config.toml
n_head = 12
vocab_size = 50257
norm_eps = 1e-05
positions = "rope"
rope_base = 10000.0
rope_fraction = 1.0
qk_norm = false
tie_embeddings = false
init_std_down = 0.00351
warmup_steps = 200
train_tokens = 478000000
Each number is 500 + 25 x the weight over the matrix's rms, rounded and kept within 0 to 999. Layers, rows and columns count from 0. Numbers have three digits each.

# down: layer 4 MLP down (transposed), 704x512, rms 0.0293, rows 462-478, columns 0-127
# gate: layer 4 MLP gate, 704x512, rms 0.0304, rows 463-478, columns 0-127
# up: layer 4 MLP up, 704x512, rms 0.0309, rows 463-478, columns 0-127
down462:512470483543515511489480517525419544511513484498494474498508538466485471496521472512543486502499481479466479527518537451477495501504535526480489470546492520526485490491518510479525476513470486487542491533510422511480509517487507514478493515469487514500547505509511527518501502504521506500533498474543493488471518470457489545471508514541449499490465546538527461492502477484519475490513
gate463:466543502469500497519481542512500501504486486477519463497495511510485524530463506536494537501489541510528487502461496496510507476486525463487503519525518550518506519473479544484463495500520463532460506527465503525521545494521496489517493529495518510524489519518481458452489478445498481508529470474536516509539489517477510522470509483485502522475480512481526505512521491490473535506483
up463:512446521460534488519495476525527464523504528461492488500507512516510503488462511481512529455505481496491495460482490487474506491474522499489530460487515503545508482514479551485507529537494509532457515512499470495498486572494508503480521457510496488485481457497467476520478487518479511513497471495482494503497492492530455490478494479533456513511480454477490434484445520522474490523513
down463:521511521533463530486488443500519500500470534492456535542484507467483533479514511480483482497501517474489453536529537481500496507494509520525536482535495472496512527496520491519514484445525519478490527495532524504470518481491459538446462483508529545494514520470510490498492460476553514492458494581485513524511485483479467490537478492470547475520496486516487512526490482465534474475508
gate464:514519505500463476497509489486499497474491516480484558489505488481530486524469471463505504517512513539503457478527499519489485519521503459465529510470484490500514513483525512437480490495528534517544482509528530508488488462469489496459501530512522532462500557456497496466450487476531522540540523514509480487501482527528513546486520542502469500540484443521532505486518488496466470502513
up464:466502478484463478504481496545511523480541495492467495452504477510519504450481534535446499488436537505482503511493505473515477504507502487529516474504502479510560495507492503504498501461524492496516496489493487487531476504552499516520481491511490474500537478506455452534507522492497500490486522483533541504481485522526512441498462516550534510524519521512525487490472531492512500473484
down464:493485516487490520533493515455488518480471496498500485501489479533483511485513528466460492529497534456489475535535475528464462498483517461486510515510471491521511499513478455474484547456488519544442538498473497519515515498493511503517466486458505490439519483531504516549495517551512480468470493522526492494514520461505512491503493551507505505496496535511486493523475505484506516495500
gate465:495467471489476509496537468493536484530499495473563523470509487473552510531531537491506579486516498511527509484522514480489521520497523482500526495535529520524495560492468497473501499490505459468543502481512504486513493517494514474565504497525486536506523491522515505498485507508504524491491524506515520495485467539478493516476535495452484474479475509497513536478472502502521478491523
up465:492470478509498532514497498504482526504467492500477494465490520466472504511484495507523494491478458455510503503519539530539467508549488522486522498517459489512489480484484492478494515513504482438518509525492476471508521470497535493507498485460518523536481480477556516453506523492489504496488493517508461471483489487556527459484524525523474472524565470498494517491515507478511487488522
down465:545519480535502502529508530511525478520541486513474595442538504500488522479505504531502527486513486489501461465470503523523483483481548506532511485487504492519488526510488557526530474486541516567469496544483527502493484470494531511473472504520487476485477495510500486483519486502503493532513507521485516531517533516512496486478525490477464494516512500527529507518498463494533477447495
gate466:487517500461502554522495501551525505484544521481449488476493481500473527539536502514488500549488494500511548511456529483498463459503513516510480509484504494509505496462521461512491480531525519502520469446524539511446551450495487557505514451479443484417559514486528512491473468489477479454486530510523485479537472514482506528498485507489468490494550497488510473486473490498446506487508
up466:458523515521531459545544530527498508532509513497447500467488486490491491504467506498524491500482508509505547508491537467543526482514520534527500516506515466520494525460519520478470483507527489456508451484487485476516549485524522523482520461519458481506511564532502461485476529488474526486483523519544501468534471483508518522471511495525519530561534499449537506507497524512524483493575
down466:481492490481494502491519488509498493533479510525520478522475451485519457532468490517499473511513499520530500472527526506494531510516501520446522564530490509519534516491489525490485489535493507503501542492521471501546503505489482471490476487553490493486517495498477525472480535480474474527497457500511499480535489502465475543455509489557478532532471487507490496481523509503476506459502
gate467:510527494515513505546464503474534511532472518497528496494526467508500468499493499481559497534498519511487507498519489474535466479447480503526518457463440504509504463506452502536527536487514535482483493498509492491552519488457523511483538508526484510514503484496502493476455489515496502465452495496518518511508491463466552479523469524511507501531510502463540512493483505440523504446551
up467:525492481492524517515464517463528502477485519485483542479498512504495548500497496485492488531521477492498475531538483510477455549485487476454503454522490496531544466508479505539481559508503502460503546531492470490525533482488513484476530490529524497491506525480464493502491492458542470490491453500513436483498521518512509486520479468519485515478468513526480494512561489536484469524497
down467:492498502536500475474509459505507508503500479484512497507493467474500470549503568502495484495476452509531479478520495531491504505507509465530531528525510520478471475527455487457523483498498460531524503469535513525500501534499482539456451502517469491482522524453464511508463511529517484473474537544466501523494476491497547515512465481497505513528430529494508489473470498454515512434535
gate468:466518521519489486558478472506511520483512522496525493506467519505460470484523512488493527538507494514508501512483492519540471504479493498559490487504513525498506500536485529508471509490529501487460500529484539498495494566524517469442450470503523511522502489479512464509486496476492462536478539477498519518508498481467482472502488509544494473501484508533530508490496502501531499508462
up468:527515503477503473529520478531480503535513496457521523502518527484505518473510519487498469533545464498486479469489523454480483524506494503516495497439540503456518485520505486537501476521530547473483475536448500524518467542476528487483480482516484493518477471479466475467507521543484497502526517488515485513516495492477505476503497462504481474512487457515479492523502479488493479489454
down468:502512462514522494523517483486497511520494471453506503535532505512551503511493498509483487510530453507505504526456535470506470500510537493527463507490533515503508482504455510470452478529494536517517472493470500500497436481483502485506524509508485458516478510538482478535511530490449498527530517474534556506576453509496446524531507518529527528503500496501534484517519492506493518521486
gate469:515492489479542488498514544528484487515511477500467501500500457477478488527504497509509553517497480555540466526505525516537491505508505497460513504519495508516493503494503507514518481483482482454481490480484486499497544485545532526465500492463480546507458515491492535511483549477532442518492525477477497501483494509463483529440438487472513488465514502512515538501486485508466521499482
up469:519512478472510502490495492531492469503493564531545510476491530487550512499519506486528445473489536473491496513485471532474520478499503495527501490507504520491488521503538519504526506507524518492513540496494514493548499483472488493495493518498533532486489478501513482483477529494543499493513453532470518500485480514487465453513550478515509510517508461468480467490479515497490519479496
down469:526530491500493484550528532477494476541514561472497514481532508447481520459470503490502516520505508494498515518543495437519497536465468539476503548504519521503547490455486468473521529521520447479487469461479471483469460501510497500485530498506491453509516546482482495496515501463454493483547495505480487488487520514505544477473484507520504532507536513562478517471498508496491511488479
gate470:491495460516525474477456513463493563480505561533492508499502486474484539480479543530497480541506519502531516471531510545533499493462485490537487517500489466480498484491479486466497538487536520516476473510485516534490475523473541499534519461471481473489501454522504487440488483461515468478494499451472489537469469491487498467535498466481492486536544503538479469471521495529509494494513
up470:466470503455517496486497484521477517528522460495501500529475484502519506546498502566496495446460492475482514549542465467500503516488520501484492477512474509531460509505502524499477500511497441471535476546475460442509519490481497531475460528499510517495521478510546479552525493540448515491494482561554530421505536467439515500428485490500504515520451471479517532472514520542490432528479
down470:495425505474501474468496464509491573504524491485481500513494472509516511526434497493464519500514523507441517492515484517482471482514528525477481519519516512479530516484487525474481551492428476467508446544510505503509462494479524515463472506534497461488503479500550482452522553503457540510515509503505516501470521523489489506465454479489466478503497510522493525471514555480520460504505
gate471:484497498505490495504502495536492460467494466490517506496512512475505523541528460494506515481480478513508557485504489534490502498472484500539480515471492471527485486517463506510494506493492542521532501493511523533496481477491506538524496488502495514525546487486541499501474520520474512519503502506531522481450551491520500510479533472513521533465475513469475475485535527459471531516485
up471:489539460522466470504504510481476461472513468493456494519550507506505506536498532503481517503488497495503488534488515542439507521507446491501504490530548483485534492513498530498453510460482499479476493513503484494477510499486520527555470529521481505520464517503500495509483486526505495505488526503484539496447516494501512501525462470501511495518469519499495480513462515478494533490471
down471:490514482458480497493495493520518487515475459515512510478482497512521459503492488487476505523498509547538485498556448497501530507459460486525548509498487514536486479470523528538447514503474508480495515464487527533517534465461493543511469468526505517507529514494511542474482494490476528504526530489476476513543488487474530517495431479510473474464544489496493472493517503503480507496444
gate472:526523480494480503458504537518470460459485497476476512488523441489481539506511480507454528473560455524521498540465492475513443519477540463495532481534483522521488471505479493460507464506472502523492460544520493528492502472517466479443560543467500515499468452515494521477550475501486505477512472481519502535524501502537497462497503482533516512522505492512517490500521444483507503578473
up472:484471518519491489441459544452473447533490495509526502481469437555498489461501451525495499481497473466504498520485503468501466499504504494504528455507525476515531501476527524477465490534457504474544473518477538520465513509511524513523578517486522472532509458500485462437508473475534487500532456516530468490487526522550519476503472521528492512527483502517524457510502480530535510520491
down472:505512513479507502502470509480492552509489539517510518455471512507542471506504492514517479482493532480477532527489527496520487473477499488436483485510484513477529483475507480555509502522463498497525492509506486533508501453505490483489496491520458503484516528498494523495528514515472508483461497517523493513460508501460468489493507482506556525538498518487520480510523506512487497496509
gate473:504511473503470447498482499436521488507488545506554480509484497499512465526494498561463482452484497492475441497504518467552576506475533459520484486464521525530503516506464470531474529465460496486547540513495555502502489501476510498519519492536446488495477452500491517524471521486509528486526515448503500500497559522474531519487506471512460489499532518476492507512534508476527516524495
up473:530537523503531443514501482501506490506495481508511520476503535504452507504510524525501487484502512485458481483552546483467483489446507531513571465506521476499503501448528472540532515497445516495461492530443480469539491472463504484493507483504480554458523476536514515513515486485540506513478461474511502489475546492457553491479481449490459491504457532536497518484534510540559521474499
down473:475503521522506484489508489462491494462480518476517481504484502518509491491538527527449498479519532507499490478505507483513505471457542524518509483501510502509466493494523507486502498523493453485491512543504575500516489481517524519496516472522523515493519495499485463524477524470543538546473521495521481569497513509503476486531453478497487529486481525533517490539552522486477521506469
gate474:492491541518490520450517480488487575483529497507518535488469512490486477549527491495496500473497542515499487463499488505522480475467461483496494460505465487459508452534510438512523488465518492475525512538518432503517494529536540468504502476513489483488507512494488515504478465488455524480483498502520490519513516478497514497507551501446527479475508488504504483504513487478508498544453
up474:529528544477518517503509502503489553480464493496472457543487559505503475484516484500496519496545531540498514532475536454551446481496542482487462458500509443508528495516536467534534520503476449482489511561491486487476466504497519466483525500436498507462528493523482490509476525534521520468478521477529510478487461478472439486478530490475486503527448484446474497497485464482520498513504
down474:481550487498501531484491505512479507503487544537538494454470536531500507477496454505500519486521488482455508507488487512491482521496519495518460498480499484449519523510482470529507534520485502475474524540527492518549516498496500522499504548461526538504522491496478495458492530509467517508443525444474496510507470525494511480517518502465485489496527487525485491512464511491522483503526
gate475:515468476480512506483476465471522499459468453517493525466518509503476538550459467523498497488506490450509526487507497465557498509538494472497483463550538503462512508497509530498468497480508518483485526503460476473474518522480502510493518525464538499499481501480491527505510520504557479501541505540483512521533514496520446474516521511512469506486508484494494480440496493501552537533458
up475:507529466528507489510503496485570516464515520522502474493465494516498497543526498542514514498502521504457534528498526481550512487499478521541477477537504546527503513466488545495495519509473515516495512479482475498475482471476511460499471501507499457458483465491487467489532500509529494481498484505501485520535473507464479479526520474488508499536479487473539498491513507487507499483506
down475:500460495487495466503532490493505457476525509537488531540508538511526465525522537474489493504498509545464529520484483502485491490516501478480491485515499484494507495481467451515494522456466486521537516473495462534500502474506527496457457510526463502478498556511468494499528479496525519509477500535531467539532468549481527500504537524488562487519482498484492503467531494477471486538533
gate476:481495461562525469501487487494475513498470543544491497497483470464490500484536490525530498521525473545497448484494525504505503521540489502514487474520542544464452476527512489507498507486522516541493524516480500507499472472465528512525482487482477493544486529516498550480444494482510520485521520499494512502553496495482476518488447531504508491505471502510473527515494530478496560536530
up476:529472483513481507492513489498518521508507520564485538505461521492522508510471486496513495489511529521516494544491503490524499490519480491516492496527519507495486503535495496495492500481485514511499504505474481505522479502521515494501513477517516539514453571528454459483506471462525507525525493503483493528461478499552541537533498480554542531541490484515493491478489493498488486513495
down476:471505474480507491499498502490523520482449491518497514515559519488471467491523463493516497514498482546470501516575526517533498487526469525487512518521504491482494480501489507486505532452522495545520518481489542505527511497464507481466458498509519480503528468497524513469515536490497459456495559501522522553514520511498519506479520558515498475479492531470525512458512536498502483484509
gate477:513499493458498495513511509530483530535493466506478530494478530480511523542530485493503523477501489493503527503487525522510499510509514521533473496483499503487521529502526480504548493474505535496511496501500499521450472471499484536531494511485537493513491508474510489479510474508487553486472473438512477468504508427503505577507527472487504501489501497469463470512486465502499492480501
up477:533522499486501487522452502519521495526468486548501522523485526484544509512505520537516515519507484512525505519473536516508497523500493486508473499500494453501533534514476510509508480487479521503490508491490490470481474498475508553499479512511519476530527523487517513490461482465527546526510512521519517502514529505506499516513561487488482505498494490472503448509482503484525486479459
down477:537474499504478559476479484495469526520526515474543482506487469512472497487528493498527505478504488492494521503478503499498458452520479519497511492468459553515501475485475509483508468510555551508521474495508488515558494458489477522513501537511501505495449499497499481502529481541532468478483537503508475484486513530526500515504486514496503455496550510508551538494474536472487461487474
gate478:517529479494482521552497496500489542499474522532479533514482513468517467515491495513546565515521487493462470497505503485489505489474491479551510496455502506523472485481451474512442510487462495483545477477492502512495475510513534450504512468501475480506485471496527546433494558509519489483531482502504469550479497515521472516465506488500465529529482518533515457501507446506507507499518
up478:512505479534464463499493537512518492470513481529506501478514510510451537482488516521518508519503496513499492526484476497489494433540508503517508499514542466506485566493485480485447529563513523483453555497517523486487503521476500478487502499486514483539534490496499512476535499526531525473461517524515510510492494501510541514541453504483533500542473500482502501481496536488543494462477
down478:508480538498514492519493490473465479504513483525500487560502497493501501512505532431488485500522468491479466501488517509511470543471524496482433514491475511520532494498538432493457468495494542525478522491549503490485541499496497515484489508448494517470491472485509515507515472491525498503495462519500503509471505505500482489535495513500512481472512509582485466507532489515501510532519